{"num_hidden_layers": 12, "hidden_size": 160, "num_attention_heads": 2, "num_key_value_heads": 2, "head_dim": 64, "intermediate_size": 320, "vocab_size": 2213, "hidden_act": "relu", "norm": "layernorm", "norm_place": "pre", "norm_eps": 1e-06, "positions": "learned", "qk_norm": false, "attn_scale": 0.125, "bias": "all", "tie_word_embeddings": true, "parallel_block": false, "init": "normal", "init_std_qkv": 0.0165, "init_std_o": 0.00336, "init_std_up": 0.0165, "init_std_down": 0.00336, "optimizer": "muon", "learning_rate": 0.00637, "beta1": 0.9, "weight_decay": 0.02, "lr_head": 0.00684, "max_grad_norm": 0.5, "warmup_steps": 200, "schedule": "cos", "final_lr_fraction": 0.0, "batch_tokens": 16384, "max_seq_len": 512, "doc_mask": true, "train_tokens": 139700000, "max_steps": 8527, "dataset": "wikipedia_en"}
Each number is 128 + 32 x the weight over its row's rms, rounded and kept within 0 to 255. Layers, rows and columns count from 0. Numbers have three digits each. The size before them is the row's rms in percent of the matrix's.

# q: layer 6 attention query, 128x160, rms 0.0985, rows 86-127, columns 120-159
# k: layer 6 attention key, 128x160, rms 0.096, rows 86-127, columns 120-159
# v: layer 6 attention value, 128x160, rms 0.0717, rows 64-127, columns 120-159
# o: layer 6 attention output (transposed), 128x160, rms 0.0767, rows 64-127, columns 120-159
# up: layer 6 MLP up, 320x160, rms 0.104, rows 0-43, columns 120-159
# down: layer 6 MLP down (transposed), 320x160, rms 0.0534, rows 0-43, columns 120-159
q86 090:089164098129099097138045125110165141170184175172115178123115096120134151102129139118137149163084167157166124162161136203
k86 089:138104103117099116076154079096116106045135092139119071104162094062166175105125128124113158041180146086157111158110194091
q87 092:116144136134157099068099106093101153137070173133110126151086103153092076127097159076114130113137146143155148212120138063
k87 095:167118117054137144100184136144145109152133134107193155117127156124083167097084139138086132116126129123102112053120123122
q88 100:135103141112080106131129105173116111097117150117150138052147171116163060142100144102137148149113129097138063120179119197
k88 100:149077133170077118116136141085173101107158144118146125129130122083187115131132124131112137147125131184113106145083093126
q89 089:168114115099148132150139177090085161103171055101130123120054165158142168101127115098111119110113190132118129168130060179
k89 099:048135134119138140162147183075104122110119107146099144129163164166132164132127076127170071136152124100132124168127084115
q90 099:147116153114126113037143100104091115122120177164141079086128097158160152150101138110104131169163145082095188162087144146
k90 100:112106120087049101101181160188061086167147133111096146120158081175116087122135133078105137128170131162159107168134127104
q91 084:181139170095148127147130112130077081204145187139077112141129142151124114129126089108168132174132119114066124179088133092
k91 088:090158149130105124068128150098174121113139097134152058137122159149120122132146117125165135157093108165123146136064132071
q92 095:157130160116074129115109159125109149081164127107151143141109174106112137077151152160199116122141149112170101086091163111
k92 088:117122130120136140192125155111128111119191103087135125084125172115116119166111194115168131146098184188132066130117128126
q93 085:132091119112167160099166136136058199126123136141095154069096135122097082128111102129135141150105138108106124137160100201
k93 085:121142094106082138106072091215137097100146094185156069132088129151077149095149131157108133137137118118149128113125170131
q94 099:142158094121119159116157145105117137136111133130135137111130116104119117083094152139123053208112129121116142127117167095
k94 098:093168078127173183155158162153165075127123134142143164140137078122161115110141164113191050150117173101102177168159128065
q95 095:114106150100130104126081098161128168081150157068181117154089198100133174154124062118209115119114091088119134153106073110
k95 097:093133127082108197150147152084125154123141087126152122141101097146129094152184158121145101131104165133148132140109121099
q96 098:141035144145100161098182127149171163165093210114102112137117100180121177090135171153138119184126118100067136162144119089
k96 095:167107120137056095176112211127157094144133123109166197159141091124115116118147119157100124124037166090161154129103144186
q97 099:117141065083212131073165151152103044115121166137098105109141115168114113185098089152151095169179114143110142144112108119
k97 099:149146067056097098075130129141166148255156108124144114145134122112136097156134112162109108141116178087117104083133120142
q98 100:167153099087118143155117142150105105114200088100124071120146138139138164104125086072138139121160072160116063153125115170
k98 103:104159142108164129127155099109143132174137090109079110113131123105160095116154083081113165107096158130127143207098089192
q99 096:144161181129148140158173134100078092103165159072156142163138136111155111135183158103171047152196102091081108143165151167
k99 100:120110158122150068129137102166162150122145114185156141124157123186101124132126102142170105130144181108160175107161138080
q100 094:137121129114108131162152116121120089089120112133171096149177144112064108080131092143140164099149129126162126176160092128
k100 099:128110120078153124202174101081138149128145070153096170140106134127129108061149126097158147099128128166170112177127102093
q101 096:160152171133133110118101142162153120166161147069123082179077118139152181130120160106197114147092091166161090103151118135
k101 099:111083196101118108116132101130164148041154146108071192062110134168102141132103180131131160142107126101111156129121115153
q102 086:169146175153102077166097111161149122083122088116132144162130106113113143184125156098183115188156128148232116084183153136
k102 090:142078146143169164099147137091111080130177133093095149116113130057149158097093108162183048151072045160145144148126107110
q103 088:140122083157154083102107186193166110136064117134194097153147166126218146113114130100071171149149092115121055065086118070
k103 091:157148176117128184177080166190128177101119079122115108099119106130095124102113142044081122148136175146049058117105153164
q104 099:185115139128157135134190127134172152158071122108116170086131117068070089110077108158123168093143061149180155161140146098
k104 103:157123123170149112171072135146202144209116111094169111130103157118180103114134158189104145140099136122154163125142147114
q105 084:147092141175133164148124181175111141072124128106119138127175142123141064086052141164165117148119122096193129126099100155
k105 091:072120138150103079126125111170139109122126104128094165145120123070196114162089115175033160133175123102157204155108098132
q106 099:145077165125129115171124127148118088122131135105164104173090097085103167155132072121122115140094157203091200120079127146
k106 099:139106154097157124175112128079078087164158148077120143123139130124113111134123103138168109141107151201130088105161184097
q107 093:126135119119130156155135149115121137110116176079172119060131151115103081103107121134095136153137146118110117127154136148
k107 089:051201104143173107086059154143151128093111166169117150089134172073136098175146104133112203038070095164110106098189117123
q108 102:119107188122135079121117197148156147099115111134153143169131132101157099150195166087095160129132180082139099100082162054
k108 098:150174137182147180174129114188053080073159150106096134128134153083091125128053161065186127099164121105143130107106121067
q109 095:078137152129126107113140130126168113159113105155132143111096132089127136155138097161133109096162082147178158134200129128
k109 101:174133125220125142096142172120072117103115070130157163126120105159134181084160156157087115133181130113119165076137102175
q110 099:115128125115109098107100157074148142134124146178120090096132191130113218154106113203106144079143111101118060176128149150
k110 098:145138157140091124111109124137126113054132040112149109128137154174159179114112179191168198087124115132073110122189132152
q111 089:081127192128155099055099212149136079159095160125155114066166146175108115164136078104116162137156089174130174103170150122
k111 091:127117138170144112185048164066107159146154188133115172165107133149136130105144186116123200073088107113115062114144068116
q112 102:144104155163062107114190140157192102052102138096112112108129087127127184145167110130081080093169152126095155133126067156
k112 099:075150049149174135106170141124046117133139079168092139090147139127188142196148134138172140125154124155116103109104127175
q113 087:064169063131106140143155147099101186187119146066099139135104141119152178157161117112065142090192151158139080092117098222
k113 090:168117151157142126173137133161143104131143131156123060122158106255127142144145119124094048146103169130140131117161083155
q114 098:165125117053170159133139110153153144085170167130074171139143133161099175116089185106111131080135137126151113127130112106
k114 100:166149176155151094108148124117102068117075072125113139181137114117133100178154140111192116157085101150091215098187084149
q115 094:109149178102113192152137196154137138108120103203113084112112117123121169189117132199136084191112089160143164150171131149
k115 097:129170052135104114114173137105096126114117106165145082122145167142104181091136136131114132142090076173137138138172234146
q116 102:216133126109129148117140091119152147078090180134187123177117080185080163152183090164130072108093134194105175128178139170
k116 105:167176089156108145144103083085138104114103053125101162095096077147138146101145116206097138097117067141136125084165179072
q117 094:103118184156060130103132096130148159150116137119165157101134155158111174113065161104129158135087142109081140108140110165
k117 094:073102129160142111092111100134112102129136146097133150167098108149151166145159088112093107133150096101049157114187095154
q118 092:129173120132156190120120147100142148106113162095130129125047136123114180105157090123115161175142032081131176133152132084
k118 091:121167105143133038183106105094084156135112126147164065157139078147075167109094150164129133126135122117122124095178145123
q119 095:100133120109138087105049166072145157091084150105093148168126180156092180137122111174091175210076136094103125107109126140
k119 099:163183169088207137130127144152128118108132074115168122123154112086073141113129064113142128156213122121118156143141129098
q120 092:133122099155167102145093164079133114168089128149120081149145077109149078109146106123083110087049149128193145095177122104
k120 093:101083162094151124157114159111186120137167095158096126141147127098118117026046156106104140119178055119138124167164154084
q121 096:129089126103115110168114114095194104139113143118110115220129121153129145143159137169184156131114137161117116097098134106
k121 096:153127163085121158103069162178100155131145083077074109118131113100114153106114098128142166119080114061173153081124108146
q122 095:157113137147111175127164087131071109135072117133136091099200119114135102087163149157067149132121108134161097154083088100
k122 095:151106101108153097098165064141111132203047154111089118124122158143197171097084129155147164161160140147209098143100111125
q123 095:142124135068179152109135133130085132138155103088115130121129135158087108105128187153154119146104158085103135131143121099
k123 099:136168095113154142137170125124148100112171141107140104164123096181117127142085129067104116060128071177157150144152129124
q124 094:163113076111110119107142144150167120130131085104113159118102120104187135144059089132117138100153133134106166104153081146
k124 094:126126119113134135129109115127102134170127059212133126195141176145130091159140083083115119131143152126074142131046136149
q125 095:077190168117153065085156152125130110116115092142075123175147129144123112104083106120104177106162114124105099177161073121
k125 091:053179149154110132066116141136128097124172108130159158158159178127103112140204106121085144077194076107138153118152119121
q126 094:108084154109164127132129182139137090149168142096160129155160090122040111191170103141135110100153104090125140121124167079
k126 093:178158131143189167151128121121126155116115092166108104157112090170131115103124140095140100084137135146196140117159154145
q127 096:103121084160076139168074134078124126026111138133164113125133126096074177152163148147135128171091132153095138102182101149
k127 098:162136124124124127102155165101115158128153175156156161073163168129156135100175164181156108120131135188111143098175163097
v64 099:118063137109170086194039128165092143134163136108157154135155029127084088139184108128110096165126085115131156144080136140
o64 089:083168120166179188132149136176088164088117171168076136131074124159106085138070121163151114135126068107073117150132070140
v65 107:173058157185129087099139140141140175155094128092132110086147179155191134111121123132094183099122129115146136115166056112
o65 103:183145125082179178107125116144144102109135144134160123157074116175121131145154091089113177130120126149160140155097191115
v66 121:130135112156154115144137071127135143149164199138116155093158093081088165097049086120098115110172143093182126094145132163
o66 113:187134100159112175120204151185049139116148110076103085076099122208135179101110131189124150108120125116099109106100136123
v67 104:103114144163134136159140131113137035091144121171090054109115136106154152127131107080125122119040077127183180142178136178
o67 097:108122148107162088069130150158109171134166097087143131136119115152080105155183143108168190151170147102041097144113105163
v68 104:161111143090106086154162160084108198099144126160105126059149108131144108105097083166149103121149142117132106137135173107
o68 093:146166123157100170102107134122137163069111111113165161129127132105147125134170132116095114151112096154146092116084149167
v69 096:085146143143146078159120166132168147118096151116093116203094150101113139158130132100121117116101135116110133052170095158
o69 099:111153072167194151165092106110094133114113065185107151092164096109116073073146096122099159175129114080206132129187187116
v70 111:116081111103119121112147168152117144113138130130096081123065110122091109146165048135145139117101133112090176154086133124
o70 107:102160182164127128142141200144143111142107075142139108164155144131157109138156156082175126142127121131145147102133116107
v71 095:123123132157122120166122073111125141177153148131122173094183128127106170091126132117131181167150156090173130160186106130
o71 092:105134126143159125115141141146133085150085147106171165109177153162108151103144086169112104073146091130101138127155110199
v72 100:078107090109175181105108071130119110164199091158101167147067179141095176107086099113114066130123135137140125090081110084
o72 103:172106128110128119078169166127120120177175140111139126102150100098111166100125179105166090096145159137134144150099083150
v73 103:151123089164090150109107120088153165090144041130142187111190142103087128131161148131205170083120133135081139089096123111
o73 093:129119139112107121145114095114085156165152186173085122104161065135079151072093142165104185140117103155116106118151180093
v74 099:153113118146123134108133080144139075132182143151093151128119130142075149161117094069049107084127207156089100133193062110
o74 094:135138117073102058104116121111155150101099123080181115107094099069148100137133173148183132157073110169162095119110158147
v75 107:088137140128103156124117148172191147177136122061154161175044155119172145106071129085089149115153122155123110102102120134
o75 098:193134121146120144157078147188165114096123124122151144094115137126127162076145183072166156065123118171163152123128159077
v76 109:102117192127129138139144153169097097205147138126119157117103108077093110108105191159148089117116149196140157159151153122
o76 097:172103129095121107125097089142115145086160112138164167087144099098128229151112125126172052085087158165156146079138130111
v77 097:155100077102123106110118094154151147127154130108099104159122160115115099103076113116181143073158150130117106142152148088
o77 091:174130125132141144173191161130133143104096116154160181116139089077097110171103093126066056147086138160137110109109175154
v78 108:149132137163073200158113134120164146089083192129167104114072154164146119158123088106139110118121151120162151185180113112
o78 095:125078148158089093098133140108119145077136111090114136094121128100155198167112133148193175044088167123110123141150140163
v79 095:151103138156165169123131155129134126090091120123125094161156128162143099109120124032190111086087124065127158100116138107
o79 088:133159083154039082057141073134096132113158185073125167093109145126125151118186157149148162095098163075158134132106147104
v80 106:168101065094150094190140102109119136122168149094144113128082156101151102189076128106145126087156140077134132094141139143
o80 093:126180142168145190065187121181126172155093082158117150169138134084118132157110125141145143128117161132133157079118161121
v81 095:172106096155150151156182052106178074127120130065079125143150098104178176124128122190065103111095151129115115110181128108
o81 094:175187130099147123143144191192151171144110068085120112073094151100073102126099091151149062177132122102111163155104155162
v82 095:141144135122083124124163192162133085140144105153158151204126129152150046148124156116127145114089098116104081136107120100
o82 089:091147130142144142160108128135066136053116117120168168100066130087079114151172098121140057111097150161114156103172113156
v83 099:145119149107149130154139086111104146067139096115130167149152168136151119071132135164037150168070117125140134152099153112
o83 095:099153163140091130100147085123153141154130168087139087099107094135095173153107139143123100117212119150076159104147099180
v84 101:113109187101124153133165108105087142134115130096131104107165092119129112097126125120173109117097142171147162142139123122
o84 095:076196083152120114127111174138164146034128123125121178168131155105098191114149137183102065115146112130130096139173130138
v85 093:128205109158124121055112113127064171134119105128153155123131192122129108118106143101137112080147156096103143159129058090
o85 089:120104164141133115127139091126074073093147141127088103117116109085113109137144165149127192161136106158115119123099162139
v86 106:122105186135149129102167131128188082127115107158142134118115101120102177041120124126122127131167175153139146166143094136
o86 099:174141069103087078159075106110130159116143101134115070098066135144133124143184114133094160118141098115091145141101123107
v87 103:101141119110102167153126081056178202169129159113128049117144137127190165069095185112119096152166162075125119104174094122
o87 099:110125174133073120090116113143126081142154164118110165123169112143147113146095134118126114124191091153177124194088109131
v88 101:097086169132095131123098199102135134059060091113145065197139181095156080130099068106198189156122107173124112117149160140
o88 087:082100095184088145137143091141128109089132129124082167103175077126119178135129133117132145151183118137130148107113102089
v89 103:123150162112122136172124165133136126165067145080137123134122121128093174168170139121094173120126109141122099090104114221
o89 095:167055082107134120161077110068123162179088147174151171130147144178078120109024158112134103069079127111175099076158081151
v90 103:166100120131105075144160074171149131169123209070123050090086154122137161087121140181134137178095132139147157135103091185
o90 099:106130089131134179085150188166136145151104120139144072127130167143156173144114135144153116102150120152094116125113133113
v91 105:104185070128110095168127160098118089139097139141150086149114051174123100101135167082152148127152137103125111168112108088
o91 101:106110167131160137161138088133146123136118106143120128120096159102156120082122141075101154147114100146201080098130096159
v92 099:184136131115153146113115100122124167133124177170169129114138145159095129100136136114119105174164142089145240176136097131
o92 082:131074178112157175086116146120190108160127177115132122087161205095159125171095134155096133126114139141143142120132143157
v93 099:146154103161148102102107169040116164124135148125097171137080115151141064109107086075102131165132173159128134121212111101
o93 093:085058113111116140114117107102193095112142089129178169124167102096160095154148148138113194143119114077120079164117141181
v94 097:110175163096127140062139208142129142105159041116142089119130143162097144141092113135197061124109124131116097118182124146
o94 089:159142120162157139161109129102156157130059109140152083142136111149130175073222174092099112083123100151109152100160157104
v95 102:146096188093196135100184098076110139149090161095117121095121166157093141172131129122099156133114109177077166136143124100
o95 103:143081099155106115136176122211135141171143133150133148100127176083149110116131137155117130129103074087126103179132145157
v96 105:183148127171147156157154145118139156129163159126122183128149146196162125123115107109084077093145093159183137152194165120
o96 105:104088180140098110100122161125115099087153107127163112102124104142142141047126124121058107119138163045158130146105169132
v97 094:163071146172123132099168121146122176131121079120140165116152146110078085116122177204186150138156117094154140124132111136
o97 092:137075114108185118126139152126147081172121141123147122156138159092134070191099098095154099069153135124132104111121070102
v98 097:139131106123129147182096163161137181147215128097099145106133095174172141099127121103127187161119082141118130131180147169
o98 087:140127131154130143129125124133147161133177143155101152149099144056094112122117159133128071097174173081172093153117192130
v99 096:153119113139170116080161130127087115113124088157168125148143153112099215154075117120116110116105093116102133060170115130
o99 095:123153116093115163144165130127109164118162124026127098112140146098114172144121172115117065158172090070133150128127180118
v100 104:151134096103129155131149148173132179128132109139151032108135152110120185116207133145182105123147153106153106088099057066
o100 097:094166162135064098116104130141090058107119085119080149169171114160159125159139119100127117121135157149169153166092113208
v101 108:164118143144128146140084109150132128126198184100117118126120105170117146138105180098093166119127141077117147128179115100
o101 098:191047164208102112166118111188081114140101113092142162049146173147133129112160123108147136124112157232126118155148090170
v102 100:108067116171145179085141110134156132064090127105161086118084073132180113087121152112144130139092141140139116082105134113
o102 095:099179096163094151096169115116188167128204123075107099075104163100107135147148054138162078077178109101167131133129090057
v103 100:103117107090080146126073167096087135104115147086116132066129119113116118171153066099148155175117131111113124152138138107
o103 089:045140082210114114153132077142135152154132082163134112115133124102223112149116109130188191125154131157111106092114105153
v104 106:148105146145114120092096145167131099153091157155169155109173099105148105120157133132157111109148162125171095159087119143
o104 098:115091124115136133081103129142080108150100087133054159093070179152108195132164104090113138100149063108123147094132078157
v105 103:114169153183176121126101123129143139140184091192155140151071144097107104127068161119094177127142146151099132112118085100
o105 105:156110141134128134126076089166122069097132143135153126056109111099131124172165150100105136106084134084086142029169155144
v106 096:107165192145163121159130156132189078111062128157165021122100122128091174127112096147155200076193150159136137117119102165
o106 084:137087141167038094117145114167140172150110119148083100129159134153132143108153115063140094155089126125144144132145157138
v107 105:120104124112160196134121141138101120147045163115081104069141122183155128140097075108117131151140141099144185087136156132
o107 088:178123099119133132108119102080095097171129165086153179150150148187118164117123121151144093121169116128049095117085135109
v108 098:156048107182073105168114100145113113123195105103165150126126123057127141095109116157073089065116132122081153193125130103
o108 087:129141139113131102037092135126133134130093157118221122093099052178082078185100111151138160135117162080090097119160155079
v109 090:102111100057129129169145120149095170152137177128144076147107133146139203126146083083215134137108129120111130139109157096
o109 085:077135193195142141135096131084069138126163086164121149114162119141122076176175120101101118085090172147103197138202093181
v110 112:135113168102147126193114118139148132101134173112129133152161146158129141187127175110162162136170126148130136146089125132
o110 101:155070176103120087133131120188147118113084131146091133135153138170065138163176156152126167124088170114117134112141129119
v111 098:115114107155164139131079119067094089141176159127143137161163118155145099126161074143126114133150149164125105077076092143
o111 089:123161087098187078131094179123125076174077096149145114120136151130111137161062106182155141166142087104087165135202141122
v112 111:176113148164120144136123169082151133102111129208103072174101119189154154101167088114102147116115136075111101157115152104
o112 099:091147154081091116139171111134135185084088116205063166053126149104160123106110132058126171197171134130166135145115152112
v113 098:182076131179104131173117146162177105148139130106160148137147138131132142155145132135147115169107145155115083131147142151
o113 093:132114170116121114120076125149136120120170107134107130132140167153107123170128181107145108164088154092105114166147129156
v114 100:146159079145153156092145109144156123166108139087113088137115119044148171163125134087139150118168096089102114132122135109
o114 101:139142213120113121154091146140155139088197123164091121148137138105109120130101162193130126133085112157095198111133113080
v115 111:120148119137180135135122153087124083107138130130120079090208147193106186096065104131081114188104144093089114138074145122
o115 109:144152103074061105140184057109153130132069083144105155137173154164114083156139174088092158074086143137149147189150123129
v116 101:109169106080148152092178146121137142066088135094129101136163152134078138111127141164142147117121123074130157092145079160
o116 095:105109096115075140152106124128122106113103102152118159155160180122221126115152118143103129067145114158096139140046066148
v117 103:114060086108178106192149164085120140127180122132131157080121144111147134174173130092138124145073162090126126172149189078
o117 098:117140169136137155145122094185112139131100129115099200070144132151118121113143149118136119110121156105125145085094133186
v118 095:182157159090114126106094164120111082146061160110138145178131095142154114086165162169103143081147156118083091118098085108
o118 092:149090160143185058148079097137130122117100114157093137123136111059094057117142097134135157151159113131156204094148126053
v119 103:101141079071136159170116083132142139120077088094046120084174120119110134065181084123095090075111130149123098176146093100
o119 096:120152129116157129124179118141080172154132112172152135166115101128088038147128144181112078154125085074131098130134085191
v120 102:073081102085132137128095137124139086093151135162172186181179137150200143124081141106105160099132040089137074172182154128
o120 095:193131129120122137129078098094177111137101109104151188111112117136123130194102128182167137165102152120048140087121092076
v121 099:150072181143145106108121099133184140166096138102136090136117139101129132127138033131120134037159157161130095024151093109
o121 100:113108119137095111131175133126155102151118122127190144123102069146107171169148123201190155170076129142142158157106137154
v122 106:109170149122128120120130116153107126141144166193152110135144082169117161145206090094149111130161138153157142147151144141
o122 102:121122159056116134150161167190154126150123108166125088155125153200151093116154148055054163149135073195142151071155138133
v123 094:155181037067142116122136145075128117156150075089110151095094114138119185131104213123102207070147142123182080132103102150
o123 087:146123083127184099098153108148093125201176111192165152177165169138147111111079136097122094149134079148112145118075124081
v124 105:110127142138089150092107141087155070114198117102147064138144080122126096087212156158184077087111139160130063070148106111
o124 102:110094103177107026116170189195199091079118119122127131109120144128148092095168130145117128135134143138182113123121107118
v125 085:111095141141145115105106125134129077174095130077110094198111117127132103113121133128136124083137069189063115116101117129
o125 086:121120145113091106109145168130082092130129170187092142154089116118113126155135131132147104149086131091124159126160164079
v126 102:067091201118094115166110102162076100170159166122123088106096082113132156094189142115134118108120084110111107176122184182
o126 094:109122130118159118167138119131103138107187131148062134211071156167126095144110095154141173072158136071104122099189085129
v127 105:117164122128121131146121131120148089093187152119166161195109118126075138128168128106107113125086157229154117113119106113
o127 097:099050128179143064141135153176137153201100109123081155154150129128138098156076094116154137123115158151133149138140093141
up0 107:159098113128158116109152134175153124090060078073090151202118155088164146136069072143128140204107098121130174170125176157
down0 107:109177094088151126197100103138090131110109167137152120169152142077093092159084117071106120148135160101166088138097085092
up1 117:132151104060148089112095125148117117137116135174108138176176111131161124119118095171151098169108113174069140155129115127
down1 110:183088133138156161084160139203143083128114148125147130109118106174160151073116126153141089143083113188158100085198103143
up2 099:141062158178095152123113157078137162092124082123156146164136196127163149094118164138154219137094133113153115154143170204
down2 099:139161145067139123153117119101117097173134187098125113136146166114120174085139095180134142185153111195196142107194138085
up3 094:133172148120123153137056137111194130139135159157102177132100181177160149110148100113077112095158146108078112096188220153
down3 103:185108179155126102109091077155079128117109100145168097121166160129135132190102153148123170095122165117161108148174090167
up4 099:122074136143158097116141142150165111135107121185105105111087129116121115181134168113174060122145154144117150134146173097
down4 104:105116126134151179100092147167125114147116112109091187123089204125110143144165119141127118104130149138140113191125152137
up5 090:157127134106091143109126105170152169163163128123101087124140169134123088116120187147111141158167146114155161097079099125
down5 089:073118178141190088126171177067101134111158119130136150147115110093120120169133135114190149098127103131124073105062104104
up6 086:079163089147146104131107161127178119144134124128116102153134147107111166204174138139120159058136151105085183136107137128
down6 094:070147125134195175113137163100142087111153173119190107151103131169130145103072113118086162142148105097157131111137176106
up7 097:188115186112164124153150116103114153138093162147087167107193110086107109129118154157147077123112113141119096150152129176
down7 096:128190104157117111099106117153222124119180146136094122132125150091124177081111152112167124129145128147133109066128136120
up8 092:115162201135151113059134167091093135110079170141090142103101153142162091147056098117091163129158121192185175118105106089
down8 092:106134182080066204143158144142159147151184100109149104111154139139149074144090125185146139095056124111133131076152054149
up9 103:116129168100124065166148073070161156146175066119102087156104162099136129155174084120102110167167111089128105192124051116
down9 106:188161199152163210150175109135124090131153151159133120093135154128117071154138108126132127121151129142097087172124097089
up10 098:120142136115135219140130111112141105148014172100131137104094110124168146097120082139103103118076098089171146200137170126
down10 105:138127163132125081135110185074140141144145098128153149109152201175180094104125115161119155135058112108208100072113096115
up11 094:110108120133082148128098164189123109128140120129103139103149144116178156145122215125116207092101098118115148110052153122
down11 098:126126165087132152145146148081110159130073182143172136089136202108156098120087116160115094144138157077065134112169129111
up12 108:112154155150139126114107165158153125131119102179115099122062072132094141130109112089111157086168118145125142155091143087
down12 100:083115168118135141139118159085129077171138117100128138134083152137088129151200130166140146122061184155130089178153153160
up13 100:133066112107100101150144114106148127137114152134107150104140148128099148120151181177146138142129151174142092072112136145
down13 100:120079145104160072071083099136148110126136107146107049123148109124183108146142112147114138150143099085148219120110169182
up14 114:114126114148119174142070109118184151091084201088145174137164140140172109073172112095108148148188176159163147149119168166
down14 100:138142097166147186129150089132103149055159093158144118106074146100158143086171094167130079102087170158095073101116137102
up15 105:086158174095155126134069120150153132145118144144146095182162139118112122138144117086165196090103153169130089131095146159
down15 105:098097160116114167145142118086089162106186119102152094139129170086081106084126142133099164154048163075163147131130130096
up16 104:157129148101098160118195153149148128132112101144114184146126116101100059114094142165187148121101155066107136071115154153
down16 097:124131169119153126118074107120167139090142130098167171125130107127141096161107122095122178114181146123139150202107204125
up17 090:094144111103117109088168135143136159150137107134072162164174092100092100181135127120155126143139057144182059152162146077
down17 085:079089115128107162108139162073079183146139086141171132109139152163145066140137130134142097131100119120088088104197143121
up18 101:124129131125140094113134098144146102114100185141189093088139104101101150166135137100147063112148186070143107117137101114
down18 101:140113158109049111147114104166093104120145191134153113122118131214102086165158163142196046128165123141167070126153141140
up19 091:125098088142076097113117112125148169183075123124123095162150117111137109103126111168176082089196185134156076146113111099
down19 094:108130162105116175107134144120131147153102128074170065161066102093115112135052119168107139111157173140177128110142064155
up20 101:126141101147131154121166120184142108204170188139119108148098103143090162118196096119132125123151073146130119110081127150
down20 091:134146118078109085101055133086163195121110149143160109164078143086128132121123140170160100147192096132141200111128105200
up21 093:118137111105101147103116153067102133131102146088108154124100110069107087098179166147166132115105153082180109136108139166
down21 091:147178106128123129190117071204146126113131126199161156130124143136092099154127086143113093144142112104110084153112146127
up22 085:132116161087130072095094107088122132145141125123133164143128157105151069139156129133177084153163168130113082167185119118
down22 092:108115181093110135127172084096105144118102116124109080135108159083166115159176142104119145210127183139070129112088133131
up23 103:153139078127103138166139061134117107162137097088131137104105113076150146155133175126121154100108141147123130147094141180
down23 099:137167154121102115123170097199162124124173159132111154163111100174116097152147178107092086142088107065117148128081102101
up24 106:068155163084132075042151100140134153143158120118144127191106108147087139155122145135118097125118131107088131124139149106
down24 107:124084154098126112184173177149173102096150169154075092108160129082099113128116139148144129137109098117126186159157141091
up25 105:123114150131161137174100100143158081140134133122122189136142137099145170073127156100109119123105095117189123104050124140
down25 104:095142149104124123137111126129179136138127146120174136078092098181134144087086126097190113125132134160135082165127113123
up26 108:112163161125147100099106179133118127126174092096060139169159153072106175172128125082099101102118136134070100177028171141
down26 108:117189190141151059124110110104123094124141108150162090119128112117125183119077105088121079156110098147094126149118110108
up27 104:136143098126125200102101148149096191115173173128145140152126098133082117041128082148127185101129166110114180135089130162
down27 102:129133108122153124116128158139186087118094121107131120084135138106133095129141162169122091146111113124114106140116136113
up28 100:111118130123158160111118118134085159196095120067162133168093059142105119163148166137155099093149127167091148175154066097
down28 100:093125139121154160147104135113114130144159099096075094197137118117128146185120147191087085144120150108104176144154127095
up29 093:134157083169142181092162150107102161128102171101126131139073125089152124129158117138119131192155148119151122203119116130
down29 092:129108138115154113215108134149060106125141166140137161145082155145111106099120105187153184121121147142075186080112056095
up30 105:155089097138122094113159173089139045127135072135131134182079101110083153120100090141168130098112127164100160115127128110
down30 100:154147158136134140143113176165092132116125079110116101120140108147093103131151089139184042078148175192149075109142139071
up31 109:125103162145080139134163114110119134130088187100051156074138096117154173112158142118140174152174181136134145149145151099
down31 103:113111110069137118143190167135150107047105124126161132128190134179102166135067156025193147146160119126143080107090103130
up32 098:106085157128151142132163145114148153162126163136114157144098133137096168124165147162168105115145117140091131165128111120
down32 100:175150182179074172062155132123088133161085127186147125115111170145106082145123133115120185086198137123121110085092169118
up33 088:116181181159093162042132152191073106095131154100123120128105165129143130189118108128107088158143113149171109135098139193
down33 106:114095143143099125091122129113136080144204082172096150185177174130085116107102144170163122115117151091117137134110075160
up34 097:082093117095197114100134116147136183054123109048126138113116136108134099146159115106107115164111122147178144139144146127
down34 099:125054119101129125138146169147146149072132105085080140183163115170141126163045120100136130140161090123159126121122085087
up35 112:131093112142178107094169123101140150074130142138069123185117134158154154144152086106136144114061239113094086149163179126
down35 114:143122123061162096148177122117146180150113153113106101147147122098164087133160089129132157107162136040111066151128101109
up36 109:136126104124131157110191153106082096094131191135130157096184123130047182131156137153103132143085092125210152080131158119
down36 113:134160128097168105113136104161112136129183117124152089132154102128115179135109119098101143119110142089090144163186163164
up37 096:120131077201103088128147124098133187131104131148179153129078127162059099152132128092118101125155103169114214134108141106
down37 095:136080134137069127165150136165178141146116136132152081150127150205128115125115155143107160151164160099118083116116086128
up38 110:125130150126113187058182124099078092132127115139159164112127153073110109170173113191119159178117113143140086159087138135
down38 107:077082071116126087129090110150131121122128112095179115138084095140125109150084167095144097143076196068148166083196146132
up39 105:137127138172097110126168160100111119139142154111124114104147148117075153087137124081170117121105127110115137152048164130
down39 106:073159141114129130156132138101128119181075162073126121082180175122165090139116138097168159117136101153111155119134113106
up40 111:137125128155057099091129144099094123156157157138076173123156156141117128149123115144127109136156154069086159128164150106
down40 097:093126106114102081063084122095162159086153100168157141130144138125118152111081127126193098117125136151095147149127127149
up41 105:146135121161159117122093196116145132125200119119129147148141185087067093061143152117132164098114120133108115140114135161
down41 101:143142206159150074117198103083101084153124128171146198115154139185098098120128114125119130096161159116151080173082153134
up42 099:129082117135098147141134137223084110127134076135160099136116089137137104135163186108144117106133107170102098174133090185
down42 097:110140117077156178158168186167146115155113107141123066133155139173139126153141091112158130102106132188121166098164103098
up43 098:165155133130122051097158134177153122082115153195188129104166074132131139146118142071144120176137136158178202133155159146
down43 100:070124062126114194166151126132101082131160164084154104159118092128154117128125169080117151119185126106093156130134136127